Each number is 50 + 15 x the weight over its row's rms, rounded and kept within 0 to 99. Layers, rows and columns count from 0. The size before them is the row's rms in percent of the matrix's.

# layer 9 MLP up, 768x96, rms 0.394, rows 9-45, columns 0-95
103:64 48 55 56 36 41 34 44 48 59 30 47 35 38 61 41 58 60 22 60 84 20 52 54 65 18 56 26 22 59 61 58 46 62 42 72 40 47 27 73 62 43 59 53 55 42 41 72 64 48 68 24 56 91 23 53 55 42 59 48 57 27 45 52 67 63 50 52 65 72 41 43 35 48 27 82 33 46 57 51 64 35 36 25 46 45 45 21 53 50 58 50 56 54 75 60
109:46 50 48 35 37 76 33 23 49 71 53 54 22 31 48 67 46 46 47 45 48 59 53 38 41 73 38 45 49 45 14 26 98 55 44 80 34 55 70 37 57 48 65 39 47 40 58 48 46 51 61 51 48 67 39 44 36 58 63 51 40 82 40 55 39 30 38 59 28 57 67 23 60 30 55 59 56 49 26 32 42 53 56 72 50 29 53 57 46 38 93 37 28 50 51 49
098:69 56 44 61 42 46 27 56 33 42 44 49 36 40 71 50 23 62 41 29 02 74 42 52 25 45 33 54 26 33 40 61 78 58 46 79 47 62 61 36 52 55 41 32 40 53 58 38 64 38 63 53 38 67 56 49 47 55 36 42 43 44 44 54 57 33 60 63 55 38 42 39 24 18 32 41 48 58 69 40 60 84 61 39 76 71 51 73 33 65 45 56 22 57 69 53
106:67 15 54 66 45 70 48 56 49 46 42 48 48 55 44 36 56 49 32 31 57 66 35 36 61 35 52 17 79 28 68 34 62 76 78 53 57 70 48 49 35 54 72 30 16 39 54 16 31 69 70 67 60 69 55 46 46 39 43 36 51 36 59 64 74 72 72 53 42 29 40 37 52 44 63 45 70 30 27 41 59 31 40 61 47 55 46 37 49 68 39 58 49 51 33 37
097:63 62 63 50 42 53 48 76 69 87 10 36 60 38 47 50 54 44 49 59 55 49 51 65 49 43 45 49 61 55 38 64 69 46 51 36 40 34 49 36 56 33 62 70 52 60 36 84 23 47 75 59 61 43 67 53 61 37 44 46 55 45 56 61 72 48 34 41 54 64 22 46 64 38 59 57 56 35 71 49 76 27 49 16 49 75 57 09 75 48 53 36 25 60 34 61
102:71 46 42 53 73 90 31 67 60 60 25 63 41 20 58 48 34 66 71 52 48 55 72 42 43 54 59 39 51 40 63 55 51 21 52 48 64 33 45 52 29 52 57 41 50 14 51 29 35 57 45 63 32 37 58 74 49 22 54 70 59 25 58 44 33 36 35 61 35 70 55 33 56 57 63 64 49 41 61 41 55 34 50 24 66 25 59 21 41 46 61 42 84 61 50 46
096:47 55 43 37 48 53 69 26 49 45 39 62 34 50 40 91 13 57 40 54 49 57 44 44 69 44 42 45 79 28 53 69 56 63 34 73 42 37 55 51 45 66 72 59 54 50 21 66 27 87 80 40 61 44 55 34 68 33 52 29 31 21 57 40 56 40 70 65 33 60 57 30 44 45 31 35 20 67 47 41 59 68 51 36 50 39 58 49 51 37 33 32 48 62 61 50
109:51 36 52 39 38 27 51 56 18 33 39 50 22 20 70 62 53 34 44 61 47 48 79 48 17 58 50 57 21 78 56 72 40 37 15 66 66 48 49 34 43 60 65 66 77 41 62 50 59 55 80 40 40 50 62 62 41 52 34 51 64 44 71 48 69 39 59 72 61 33 54 50 44 62 58 56 62 60 45 62 36 29 59 73 49 45 52 47 52 39 53 56 37 08 36 37
102:37 25 57 31 71 37 43 47 63 46 54 43 51 38 33 70 40 51 53 31 68 43 44 42 44 66 60 48 60 26 68 57 14 65 57 59 46 33 29 55 46 32 82 59 65 25 48 67 59 72 44 68 56 61 69 37 33 49 45 39 36 25 60 44 11 60 64 68 49 36 29 58 47 26 53 28 49 39 82 47 53 74 46 32 48 33 39 33 43 53 50 41 59 74 52 22
099:44 62 51 81 67 52 58 55 62 35 44 41 66 27 43 52 34 87 47 41 72 62 62 51 40 18 52 31 40 50 62 25 63 31 47 73 36 65 45 53 69 39 48 35 63 40 52 50 60 57 23 57 55 59 71 21 33 57 73 49 55 25 70 50 21 64 67 48 23 28 20 59 65 37 38 22 59 47 24 51 72 33 49 41 49 49 32 54 55 48 42 54 45 50 59 63
103:31 61 24 52 32 48 64 51 59 57 31 55 52 50 39 48 21 40 26 26 51 40 85 35 45 46 33 52 54 84 53 50 53 74 29 59 52 34 47 42 53 53 46 57 54 30 69 44 45 36 32 41 32 31 67 66 62 60 53 36 54 42 52 50 59 86 55 45 36 47 48 35 88 78 28 45 44 51 65 43 21 53 50 24 52 60 13 40 52 51 51 62 49 69 30 27
094:55 56 70 46 59 56 26 53 54 53 33 54 26 39 62 63 21 38 31 30 18 46 53 68 60 62 49 58 50 40 65 04 56 55 36 65 30 27 48 46 59 46 53 50 51 55 58 64 44 70 46 43 65 52 30 59 69 65 48 52 45 35 37 69 29 58 36 69 42 47 51 66 46 58 63 81 40 59 44 51 69 46 11 63 22 26 53 67 54 66 73 32 36 52 62 21
101:64 63 53 58 34 98 69 23 22 38 37 40 54 54 68 36 41 25 41 54 62 59 18 40 53 54 33 41 77 61 49 43 40 18 37 50 54 13 59 57 36 46 42 40 50 39 63 76 44 46 51 35 54 31 51 46 36 58 41 27 49 54 62 19 55 45 44 77 53 35 71 38 57 63 46 43 25 29 55 49 52 36 66 64 52 51 37 52 54 83 47 49 68 42 57 47
095:58 53 38 39 48 56 79 30 54 45 37 43 76 23 65 59 37 83 35 45 41 56 62 38 53 58 41 61 43 55 73 75 52 20 45 30 50 37 67 22 65 63 31 19 49 32 39 49 70 52 39 52 37 26 56 51 51 48 21 64 64 42 29 59 30 34 68 45 68 36 44 67 54 37 53 51 74 84 47 72 34 41 64 68 46 42 44 46 62 54 52 28 30 39 63 37
094:60 48 53 52 97 63 43 51 60 44 70 47 29 50 43 52 31 12 77 50 46 35 54 38 56 30 70 48 47 73 52 52 72 35 35 52 44 26 38 67 27 58 61 54 30 53 43 65 45 65 66 25 51 23 68 42 53 48 27 39 35 62 35 51 52 41 71 22 67 36 27 44 59 41 48 47 71 32 22 53 46 59 72 45 36 52 42 37 43 55 59 70 22 55 61 66
110:55 46 76 43 58 37 26 27 69 39 88 57 24 43 51 61 61 44 43 31 56 57 38 44 43 52 21 35 27 50 49 48 45 67 50 42 34 32 67 62 54 28 47 69 66 25 54 53 63 42 60 31 65 27 62 34 24 36 23 39 58 51 46 47 51 68 78 33 26 35 57 53 58 40 57 69 29 78 46 32 57 72 47 46 44 43 64 46 39 74 49 52 80 30 43 59
100:72 50 10 71 59 49 59 25 34 55 25 56 54 69 72 57 55 53 48 42 45 51 50 31 63 19 38 65 24 41 49 68 52 48 55 29 46 58 32 49 58 38 68 65 26 35 42 46 46 52 60 53 20 79 81 57 57 30 16 65 74 35 64 54 52 26 54 52 61 68 39 37 34 31 44 85 48 57 49 43 53 53 52 53 52 44 54 40 43 39 58 43 71 47 72 27
103:49 29 46 59 46 51 57 54 36 65 65 29 52 29 49 49 36 42 80 56 69 27 55 28 70 48 46 19 49 53 32 48 59 38 25 68 34 48 58 54 55 56 77 47 67 17 61 47 46 40 52 41 45 43 74 72 48 70 29 49 43 52 44 16 67 50 72 49 38 69 41 54 39 83 36 57 43 46 55 48 38 53 23 19 53 70 26 67 27 54 64 53 65 43 54 79
108:47 73 66 51 37 44 71 78 37 33 47 73 55 38 57 37 40 31 56 23 86 58 54 42 73 36 40 57 60 48 50 54 36 26 85 52 54 63 63 41 62 27 62 59 61 43 61 45 47 29 72 62 59 49 32 53 83 54 37 71 40 38 36 46 53 54 51 10 61 35 41 65 41 36 34 54 76 45 60 68 47 37 28 48 61 62 52 58 19 45 57 38 52 65 70 31
076:53 68 47 76 49 52 40 46 63 55 57 76 62 58 38 61 51 72 71 60 91 41 56 34 43 56 49 46 42 40 67 59 63 68 24 70 35 63 40 62 43 64 65 63 34 58 33 59 34 77 61 25 41 81 56 52 73 61 29 63 13 58 46 30 48 50 66 52 16 53 39 74 61 25 48 64 43 26 42 63 38 58 63 59 61 46 41 57 26 50 49 49 40 53 32 38
096:74 41 44 60 45 63 20 27 62 39 59 45 70 39 50 27 53 54 35 28 58 36 34 47 43 41 14 61 59 70 36 69 65 49 56 40 15 55 69 36 76 48 62 32 48 63 54 54 56 53 62 35 28 47 48 11 75 64 54 50 54 49 42 57 44 44 58 40 31 75 72 42 61 73 77 33 60 70 62 44 26 25 63 61 29 37 50 55 53 44 66 44 37 62 56 63
100:57 52 70 25 47 23 47 48 49 36 26 28 26 53 48 55 46 48 16 29 36 48 61 46 84 59 66 54 53 44 55 50 34 63 44 67 48 58 63 32 68 61 65 66 48 52 62 42 37 40 48 59 45 47 65 27 21 51 40 56 56 35 75 50 62 59 39 62 38 46 51 70 42 94 51 51 33 13 45 47 36 63 61 52 43 45 58 45 27 61 46 35 70 17 78 42
097:82 24 67 44 62 75 66 58 58 54 45 33 38 32 29 39 40 42 48 47 71 42 72 33 67 56 57 49 54 45 40 73 33 39 34 09 44 46 52 51 41 62 66 64 66 60 49 56 58 37 43 07 41 50 67 49 62 84 30 60 54 46 45 29 35 68 45 53 65 39 58 42 16 42 56 49 43 64 34 74 54 32 57 47 47 33 55 28 17 57 52 51 64 55 59 63
097:53 52 45 37 62 22 57 38 47 38 41 54 51 45 26 80 20 80 45 48 26 47 30 25 42 51 67 05 57 24 62 61 63 59 54 35 53 35 62 74 55 34 40 47 66 58 68 94 23 63 39 37 27 34 62 41 56 55 40 61 44 59 55 39 58 41 23 50 43 47 28 62 51 74 57 37 56 40 46 46 51 48 43 57 68 67 42 55 37 56 34 74 41 47 52 36
105:34 15 64 53 38 30 57 42 42 20 61 83 38 48 66 41 47 54 58 42 55 64 54 23 50 48 55 41 67 59 47 49 73 54 39 67 57 36 71 45 74 40 48 47 51 65 56 38 26 55 64 38 48 32 64 73 42 43 46 51 32 20 57 76 15 34 59 37 33 69 57 87 65 66 50 49 62 45 60 32 62 54 22 48 52 40 37 46 29 61 15 60 60 47 64 52
091:49 69 48 53 26 52 49 79 66 41 66 79 58 42 39 38 54 38 43 66 58 63 86 80 55 59 51 34 20 61 60 47 34 44 46 57 44 45 51 55 52 19 33 60 45 55 29 76 59 53 54 64 74 52 46 44 51 57 55 65 73 39 56 43 64 51 31 48 43 19 33 57 50 51 42 57 61 36 44 44 86 36 39 34 26 15 36 49 43 71 31 80 29 57 40 50
088:39 48 68 24 38 46 50 45 32 45 61 37 22 44 14 59 74 67 49 55 49 69 25 45 75 71 42 76 60 51 68 36 59 67 77 32 73 43 64 70 58 51 48 55 36 46 54 42 28 45 44 38 40 31 39 71 51 74 44 37 60 76 43 52 77 49 51 34 43 66 57 33 70 44 56 37 61 60 45 21 35 55 30 56 37 60 33 34 48 56 64 74 72 31 46 36
094:64 78 46 65 44 52 56 54 55 28 44 62 68 56 59 55 17 29 31 42 80 70 60 24 60 48 52 51 31 63 52 61 70 41 63 28 62 13 54 43 72 43 71 51 58 57 60 90 62 51 44 44 49 52 64 42 50 63 47 20 41 28 54 48 53 85 60 46 32 48 11 47 53 64 38 26 38 30 53 75 50 42 63 48 57 43 49 55 51 59 46 33 56 63 45 33
098:66 41 69 42 49 55 37 51 21 31 21 72 69 48 44 72 54 56 69 43 65 46 46 52 50 43 66 50 31 35 27 50 61 50 33 43 14 60 48 40 56 36 55 53 47 53 44 38 53 31 42 35 58 99 57 34 58 36 69 58 53 51 58 76 57 44 50 36 50 61 50 40 32 74 76 45 68 63 48 54 52 29 27 66 53 50 21 62 56 81 55 26 21 59 45 56
089:38 49 31 78 18 38 54 19 38 66 51 63 56 65 42 86 47 58 73 69 63 61 69 61 57 43 49 40 48 50 40 95 38 59 26 23 49 77 48 40 45 51 25 34 35 32 29 40 33 73 44 48 31 55 62 46 53 58 31 62 31 60 50 31 47 52 23 66 55 52 37 70 60 65 52 47 58 41 45 48 42 64 46 27 35 52 48 41 46 68 42 44 58 29 57 74
095:50 46 37 38 62 50 45 45 40 37 29 27 60 30 73 45 47 60 51 71 79 40 58 53 39 53 47 73 56 56 79 59 68 46 52 82 65 56 56 50 57 23 51 47 48 36 69 66 64 37 58 43 46 63 68 79 60 51 27 22 35 35 76 48 47 39 30 61 69 20 37 58 74 50 65 51 56 38 52 27 40 35 48 74 38 40 75 62 72 67 60 42 70 36 25 38
112:55 56 33 81 44 44 16 94 74 54 60 49 56 66 54 49 72 63 49 28 48 15 60 59 48 70 37 39 56 64 38 38 26 11 48 41 65 67 37 33 27 57 64 50 24 59 28 75 33 61 45 35 28 60 57 32 52 42 58 51 49 30 46 45 56 40 53 37 33 63 47 70 51 37 54 28 62 43 37 72 54 54 32 54 62 58 32 38 44 64 39 59 57 61 55 57
098:64 64 32 28 55 48 52 68 46 32 58 32 59 38 51 72 36 89 52 34 17 55 51 27 60 41 64 35 50 46 63 67 68 56 60 52 59 73 57 42 49 28 52 45 39 63 59 46 63 41 58 53 22 61 99 15 50 64 65 34 49 65 49 56 62 31 56 60 40 51 33 51 49 64 22 41 68 55 37 39 50 53 43 61 34 36 38 44 51 49 46 78 45 46 50 82
096:56 52 62 29 41 20 54 48 67 47 47 51 59 21 37 38 26 62 30 32 28 42 70 51 48 37 40 51 32 62 58 62 35 61 36 40 70 47 36 65 52 75 32 32 37 47 52 55 63 47 65 54 33 74 65 54 37 56 36 51 80 19 08 69 44 22 56 53 55 58 49 51 83 61 57 51 50 62 37 37 46 37 45 34 24 53 25 65 77 57 37 55 60 44 29 53
098:32 57 78 44 54 32 85 31 51 61 41 31 52 37 66 46 48 27 40 42 48 57 61 64 64 51 27 58 55 53 55 45 37 74 51 32 45 43 32 31 74 34 44 44 66 61 45 48 45 45 49 50 51 36 61 56 36 36 15 43 77 40 55 51 68 29 49 73 49 51 16 41 46 53 63 21 93 71 42 70 66 50 58 48 37 75 36 41 58 49 64 60 51 81 32 59
103:32 49 37 40 43 41 61 41 74 55 54 47 44 37 72 63 42 77 45 62 82 99 65 72 58 53 40 51 36 54 45 72 83 47 61 43 59 13 37 40 52 47 26 41 50 48 27 48 30 62 71 39 59 62 32 40 49 38 64 39 36 42 37 45 37 36 71 47 29 54 47 71 76 47 74 59 48 40 30 40 42 33 45 33 64 52 53 62 48 48 41 66 28 56 71 40
099:58 75 52 56 55 59 44 63 70 65 59 45 39 55 49 66 67 66 26 38 32 49 70 48 64 35 39 46 39 48 38 64 87 48 37 35 41 58 38 53 40 52 56 53 28 36 82 16 30 55 79 58 71 32 39 63 27 41 58 40 51 51 33 79 59 38 39 60 52 57 25 40 59 43 61 66 34 39 55 46 95 43 43 37 39 38 40 59 39 15 72 50 57 66 47 59
# layer 9 MLP down (transposed), 768x96, rms 0.343, rows 9-44, columns 0-95
092:65 59 15 34 65 63 26 60 64 60 32 66 72 41 50 30 69 33 50 52 72 62 33 50 43 48 69 51 46 47 50 42 38 52 39 48 36 53 09 45 49 35 58 81 40 54 73 56 30 31 37 63 27 35 40 61 40 39 68 33 70 32 33 50 50 51 46 56 50 45 64 48 48 39 42 59 34 33 38 22 49 42 82 86 42 53 79 74 36 45 68 44 56 45 31 53
108:51 59 57 58 47 32 13 44 48 57 61 35 56 51 57 69 47 49 23 40 44 49 83 73 52 40 49 67 61 50 65 69 36 32 60 11 45 32 52 56 22 62 49 37 48 38 77 56 34 53 43 53 35 52 62 80 67 48 54 55 28 26 47 47 65 42 27 77 68 54 59 57 67 63 54 33 38 45 61 51 36 58 62 35 61 35 47 43 34 60 39 74 89 33 24 65
102:76 37 53 44 37 48 40 60 51 59 41 36 61 45 51 82 55 36 52 29 29 32 57 64 50 45 19 37 20 37 32 49 73 63 68 45 57 82 47 42 51 35 49 50 21 35 53 64 52 48 66 72 49 55 38 33 52 49 42 42 35 52 49 42 42 44 53 75 51 55 62 61 14 62 34 36 52 48 45 29 56 54 76 41 59 96 76 34 58 66 44 55 21 69 68 47
096:54 32 95 43 49 56 45 44 26 30 55 52 60 71 70 70 29 16 44 70 63 54 60 43 36 37 25 77 35 63 40 77 36 23 44 48 42 44 57 52 57 25 36 53 66 34 59 59 73 32 52 37 48 53 51 77 71 71 57 58 42 61 54 52 50 65 51 30 56 60 36 57 44 55 44 66 31 62 40 65 37 62 67 52 40 38 58 42 64 29 20 57 53 69 63 27
099:62 52 63 51 58 56 26 42 33 69 60 61 69 75 35 45 41 34 12 45 19 73 40 27 64 47 53 64 52 54 47 73 55 74 47 56 71 58 52 70 63 35 62 55 44 41 42 35 33 59 45 53 20 55 42 03 55 71 21 46 76 65 59 40 57 40 48 60 53 40 48 53 43 44 39 57 44 41 35 20 48 60 49 77 50 26 54 57 44 77 58 44 58 33 72 47
091:50 45 51 54 42 32 48 57 74 61 58 22 40 31 72 46 34 47 48 57 52 42 54 54 48 43 94 51 55 59 64 62 64 62 49 36 11 69 37 42 50 66 47 51 62 49 50 42 47 60 45 39 40 57 42 55 49 66 43 39 58 57 60 79 53 42 00 66 56 58 46 34 62 32 73 26 39 67 66 47 73 55 42 54 49 72 79 64 59 68 64 24 80 45 25 37
097:60 47 57 40 61 47 87 51 57 43 31 72 45 47 36 45 72 51 37 78 42 45 60 68 68 61 45 64 52 59 15 48 43 45 47 54 20 49 35 74 32 50 64 74 31 67 44 46 69 33 25 39 45 50 62 45 58 34 59 35 55 45 33 59 44 22 70 41 32 51 61 42 48 53 63 33 79 44 39 76 51 82 74 25 31 58 50 62 83 36 50 54 39 36 54 47
102:29 62 76 80 53 30 40 70 33 79 54 51 53 37 64 31 36 64 24 68 49 31 53 65 46 24 60 52 65 45 47 70 49 48 75 34 34 85 26 65 33 55 73 46 60 36 60 64 47 64 65 56 51 45 59 48 49 60 59 30 52 36 54 42 45 50 37 26 55 14 48 62 65 43 34 56 37 55 31 21 64 85 62 58 51 57 67 51 56 62 59 53 60 56 71 39
093:44 64 67 47 38 61 55 43 51 37 58 47 64 73 38 21 46 47 29 69 68 60 29 08 51 29 61 54 47 42 20 57 60 23 79 36 72 35 44 75 30 44 36 57 29 66 56 41 60 44 58 32 46 42 39 55 56 57 72 40 40 59 31 62 80 31 41 62 38 51 57 46 49 40 42 46 39 62 27 78 54 41 51 48 42 63 56 33 82 19 54 55 31 39 57 44
115:69 46 72 54 64 58 47 20 74 52 43 38 70 34 71 23 44 44 53 31 48 64 57 50 48 58 51 72 66 37 50 66 16 35 68 50 40 30 72 38 50 56 56 35 24 55 56 61 81 54 50 37 41 56 43 69 39 74 49 49 35 28 91 65 48 49 30 44 69 26 38 72 64 35 29 59 58 64 45 49 33 60 23 43 46 62 51 68 35 53 33 31 37 49 49 35
097:50 60 61 51 62 57 37 25 36 62 51 13 48 59 51 60 39 21 62 61 55 55 61 61 46 63 44 35 62 36 40 51 25 53 71 33 41 52 45 54 61 30 24 58 59 70 46 19 60 36 45 65 36 82 56 25 26 29 36 33 55 61 40 51 38 40 12 45 72 57 55 69 17 60 49 32 27 52 70 52 52 56 43 54 46 23 70 57 46 24 64 36 42 50 45 57
097:44 52 35 11 58 78 54 66 69 39 73 26 86 54 50 58 57 32 44 46 53 56 43 55 52 58 66 50 41 46 62 82 51 73 36 69 18 64 53 41 55 56 77 48 77 38 36 43 34 42 42 33 51 58 65 79 34 59 52 43 54 75 52 62 40 45 51 46 38 25 28 36 36 51 22 31 62 41 68 71 69 60 43 53 50 53 68 51 63 31 30 44 43 64 32 55
089:33 49 25 31 46 38 39 29 52 45 32 45 26 44 54 16 58 36 45 61 50 35 52 52 50 69 66 46 56 57 51 33 74 73 73 52 45 67 50 44 47 51 54 66 55 53 46 55 60 46 47 56 70 32 39 44 30 29 53 68 60 71 45 24 47 64 48 54 23 59 70 69 57 62 31 69 42 32 66 33 18 41 73 60 54 35 48 15 59 69 39 89 29 38 65 68
089:62 60 56 42 48 37 82 33 44 55 61 75 55 59 47 39 35 32 21 71 62 48 40 67 43 50 72 68 34 42 23 51 41 59 25 57 13 35 65 43 29 70 49 56 56 44 72 89 48 71 82 38 29 39 43 32 60 67 65 53 70 79 66 34 57 48 20 26 47 50 60 33 52 55 45 49 48 67 28 51 59 45 50 56 42 44 47 66 49 33 60 38 48 37 56 45
102:41 55 19 66 55 62 48 38 45 49 57 38 62 54 38 92 73 47 52 45 47 29 24 56 35 20 59 37 35 34 76 39 61 54 81 21 59 44 69 28 71 73 63 52 24 45 27 47 61 24 50 58 42 42 23 22 57 47 67 43 39 50 41 47 46 42 41 53 43 59 71 67 22 34 33 57 48 64 50 55 69 61 33 56 51 42 56 58 59 65 55 55 25 65 49 43
110:00 30 52 48 49 44 57 22 23 34 51 60 28 52 63 37 47 50 27 52 49 45 61 27 36 48 42 52 50 53 28 57 64 55 68 55 74 64 40 65 38 61 68 59 48 54 67 80 61 43 33 40 54 36 40 52 58 41 59 58 40 63 49 67 74 27 77 31 28 41 64 19 24 48 85 56 84 50 35 38 43 32 51 64 53 48 55 50 46 53 40 51 39 53 57 36
097:60 46 51 68 61 64 52 46 36 72 63 47 13 58 17 58 70 55 48 46 50 43 38 75 40 77 41 57 81 59 59 35 43 67 52 65 32 46 78 43 14 66 50 43 72 63 54 44 45 32 54 49 74 19 27 74 54 68 72 43 62 63 33 70 50 50 61 54 46 39 52 60 63 53 51 39 44 12 50 68 46 38 37 37 52 38 21 60 41 60 63 35 58 55 36 58
103:72 41 50 67 10 70 63 45 51 44 28 17 35 43 43 40 64 69 79 50 39 61 63 45 46 27 61 52 63 65 24 44 58 32 51 19 42 35 24 59 51 59 48 50 55 17 50 60 59 36 36 75 60 42 41 47 66 56 37 38 61 43 15 41 45 37 58 32 67 49 74 61 70 54 61 27 73 61 55 55 42 55 79 39 45 63 55 41 33 52 57 34 33 49 49 63
110:60 58 71 61 65 55 25 57 34 55 79 46 42 49 60 70 54 63 62 57 29 44 44 54 37 51 37 39 30 29 35 76 66 54 47 45 51 49 64 37 53 74 44 57 23 45 39 58 13 41 53 35 50 60 53 49 31 08 62 51 33 63 31 69 52 30 51 73 42 58 62 18 64 69 50 82 35 46 35 38 45 55 48 48 81 56 21 43 56 65 64 43 72 55 41 60
115:38 25 34 71 56 54 49 45 54 91 64 75 39 66 80 59 49 43 46 40 62 81 55 58 33 75 61 42 33 35 50 63 60 67 42 39 47 51 23 39 62 32 38 22 47 31 29 74 70 67 74 48 51 40 75 58 36 53 33 28 53 56 77 56 27 48 35 25 37 67 47 56 69 38 51 49 30 40 49 43 44 63 47 57 72 62 44 29 39 64 53 65 47 53 39 41
097:25 40 74 92 63 38 55 37 69 49 50 57 43 66 26 54 63 41 64 65 73 47 31 69 55 47 64 67 49 63 51 59 32 43 61 59 65 34 38 80 32 30 52 59 47 71 50 65 39 45 45 52 42 57 57 36 24 58 55 26 29 71 44 73 66 28 74 39 28 55 62 51 66 42 62 33 26 54 50 53 37 63 54 40 50 37 32 29 29 43 48 62 56 31 66 83
089:44 70 53 70 54 33 49 43 59 68 59 47 56 37 24 40 42 60 32 77 44 45 73 57 47 30 43 73 41 42 19 42 69 15 65 31 39 39 45 45 31 39 54 44 55 49 65 74 57 61 37 58 58 63 50 59 87 41 72 20 50 44 54 60 81 40 56 33 40 39 37 44 33 57 11 57 59 60 64 77 65 54 57 54 66 40 35 66 61 35 38 51 60 74 62 57
100:37 30 35 47 46 42 67 68 37 61 30 47 41 69 81 63 36 61 30 46 45 51 57 51 57 59 61 26 50 39 33 71 46 67 37 12 36 53 28 76 65 46 48 35 31 56 55 42 42 68 52 27 54 47 41 38 65 65 53 63 52 19 70 24 62 36 36 44 42 62 42 30 26 75 90 43 36 62 60 63 36 52 57 42 25 43 65 60 43 66 35 61 36 69 48 61
079:27 50 31 32 53 79 47 62 39 33 57 54 64 41 53 31 72 30 47 59 74 27 52 50 50 39 65 71 57 77 71 69 57 75 61 66 61 73 47 47 67 32 46 50 24 37 62 46 66 58 46 53 22 38 60 25 58 57 43 56 50 75 42 43 46 73 71 51 64 50 78 68 72 42 58 59 73 43 45 71 65 43 46 40 25 33 70 62 59 50 86 57 39 43 57 52
112:38 47 42 52 65 56 57 72 29 41 44 54 24 47 54 85 42 34 34 52 49 80 75 62 59 75 33 44 30 61 50 34 50 54 72 64 61 59 57 17 64 33 39 57 63 39 52 36 41 27 62 54 44 65 59 36 65 61 53 57 20 49 47 65 35 52 59 49 03 65 46 35 49 60 24 52 42 53 54 66 42 44 48 67 43 35 55 77 31 18 45 50 69 38 71 59
112:74 67 34 42 41 56 55 68 53 62 26 48 57 38 42 81 70 45 49 17 24 37 54 15 27 60 30 64 84 31 58 56 58 52 34 59 71 56 59 60 56 56 77 44 62 57 71 43 60 48 28 64 42 65 39 42 46 73 40 59 56 40 29 30 50 54 51 72 48 40 48 40 69 34 48 44 43 41 53 79 62 34 33 72 29 55 49 55 46 32 66 24 73 44 60 57
081:43 74 56 31 41 54 52 45 72 37 47 34 50 79 75 37 39 24 54 67 43 64 50 57 58 35 45 83 79 37 47 69 22 80 38 56 30 49 59 59 34 56 56 45 49 53 40 52 80 56 63 18 59 66 83 74 39 33 62 78 49 59 52 46 69 33 68 51 52 36 62 59 59 49 26 47 55 29 52 78 56 45 38 50 35 54 60 76 61 52 47 47 41 62 42 69
091:16 48 30 73 64 51 30 58 58 27 60 37 56 35 56 14 54 65 67 52 83 39 48 80 64 53 55 32 51 36 59 73 57 80 54 35 57 87 32 35 49 40 65 70 67 65 34 20 63 49 50 54 39 65 59 38 56 64 29 66 65 41 55 63 44 70 42 55 47 28 65 61 43 43 62 51 47 47 40 51 71 29 61 31 43 53 46 50 57 51 47 42 20 56 33 45
117:73 45 55 58 26 30 51 45 58 44 76 81 48 58 50 51 35 45 27 45 51 62 15 25 56 44 59 75 30 61 42 49 53 29 35 22 49 46 41 13 42 43 64 71 40 43 55 50 32 29 72 88 63 36 35 53 46 29 53 51 33 41 58 50 34 43 62 51 50 31 49 58 76 73 54 71 42 72 56 56 53 54 53 55 67 39 53 58 30 66 58 67 33 76 31 51
079:69 23 28 31 31 47 36 30 41 43 52 77 52 68 27 67 35 45 47 40 55 64 55 50 47 35 71 53 15 35 76 36 33 48 41 43 57 64 73 19 45 56 36 40 52 63 53 20 53 51 47 80 38 30 57 31 45 28 39 51 35 40 27 49 59 44 48 58 69 73 72 70 57 79 62 55 44 40 47 78 59 54 45 64 33 67 51 64 50 38 53 58 51 51 22 63
105:40 69 43 63 49 54 76 48 43 55 40 31 58 48 41 55 59 90 72 58 57 33 35 44 21 61 50 35 22 63 48 59 70 57 38 27 32 80 52 39 75 66 37 56 53 69 28 30 50 58 41 64 52 38 36 60 29 22 46 42 61 47 47 52 25 69 54 44 51 41 10 65 48 72 44 49 41 26 61 55 59 64 49 35 61 76 53 52 60 37 24 53 40 22 51 56
096:30 35 81 44 62 43 55 78 23 78 41 29 38 40 41 49 60 54 55 74 54 56 49 50 53 23 35 69 42 46 55 60 55 30 63 51 58 18 45 62 69 25 49 34 30 65 45 44 56 36 55 29 64 18 44 45 49 18 73 41 48 39 25 55 47 41 31 49 44 65 54 56 43 41 66 55 37 68 71 88 39 38 62 61 18 53 42 50 41 34 44 49 53 63 30 41
099:26 31 50 43 44 69 56 57 53 35 52 53 55 41 62 24 61 52 33 42 63 41 19 43 35 74 36 33 47 59 53 35 29 65 39 25 46 59 54 66 40 30 72 27 44 36 37 63 63 55 49 35 66 42 50 51 51 52 63 81 68 41 24 46 34 85 58 51 55 06 52 62 37 15 35 39 69 32 25 26 52 56 50 44 61 54 68 52 37 62 44 33 39 65 46 55
099:67 54 53 36 61 48 78 60 26 31 59 89 26 24 55 36 66 42 42 63 62 37 59 59 44 34 86 30 62 61 62 54 56 75 50 47 34 31 48 60 38 63 60 37 24 50 51 69 37 19 62 35 48 57 48 29 50 58 83 54 49 49 16 52 75 72 27 51 52 30 41 40 63 39 65 52 62 56 63 44 35 65 39 59 39 51 52 62 40 49 48 57 37 74 30 45
109:64 51 43 46 46 57 51 48 54 40 11 47 35 42 44 43 48 36 44 37 40 53 29 69 66 49 46 35 39 46 50 46 35 66 48 46 35 64 44 64 48 71 82 40 81 55 57 44 42 58 61 14 76 68 79 41 75 68 65 47 11 69 59 41 44 65 50 44 71 60 37 76 63 29 59 55 33 40 48 33 47 76 69 73 47 58 78 62 38 49 54 43 70 40 52 30
099:36 50 74 57 45 56 52 25 67 67 54 43 65 50 70 64 53 74 19 50 44 75 76 63 22 30 42 22 38 47 45 59 53 51 66 49 37 32 43 67 57 43 50 28 60 51 36 32 89 29 52 50 58 46 43 34 23 60 52 48 53 37 49 67 48 57 81 47 42 71 59 49 46 66 82 43 50 32 59 33 52 45 72 56 88 36 71 46 63 53 38 48 36 33 45 62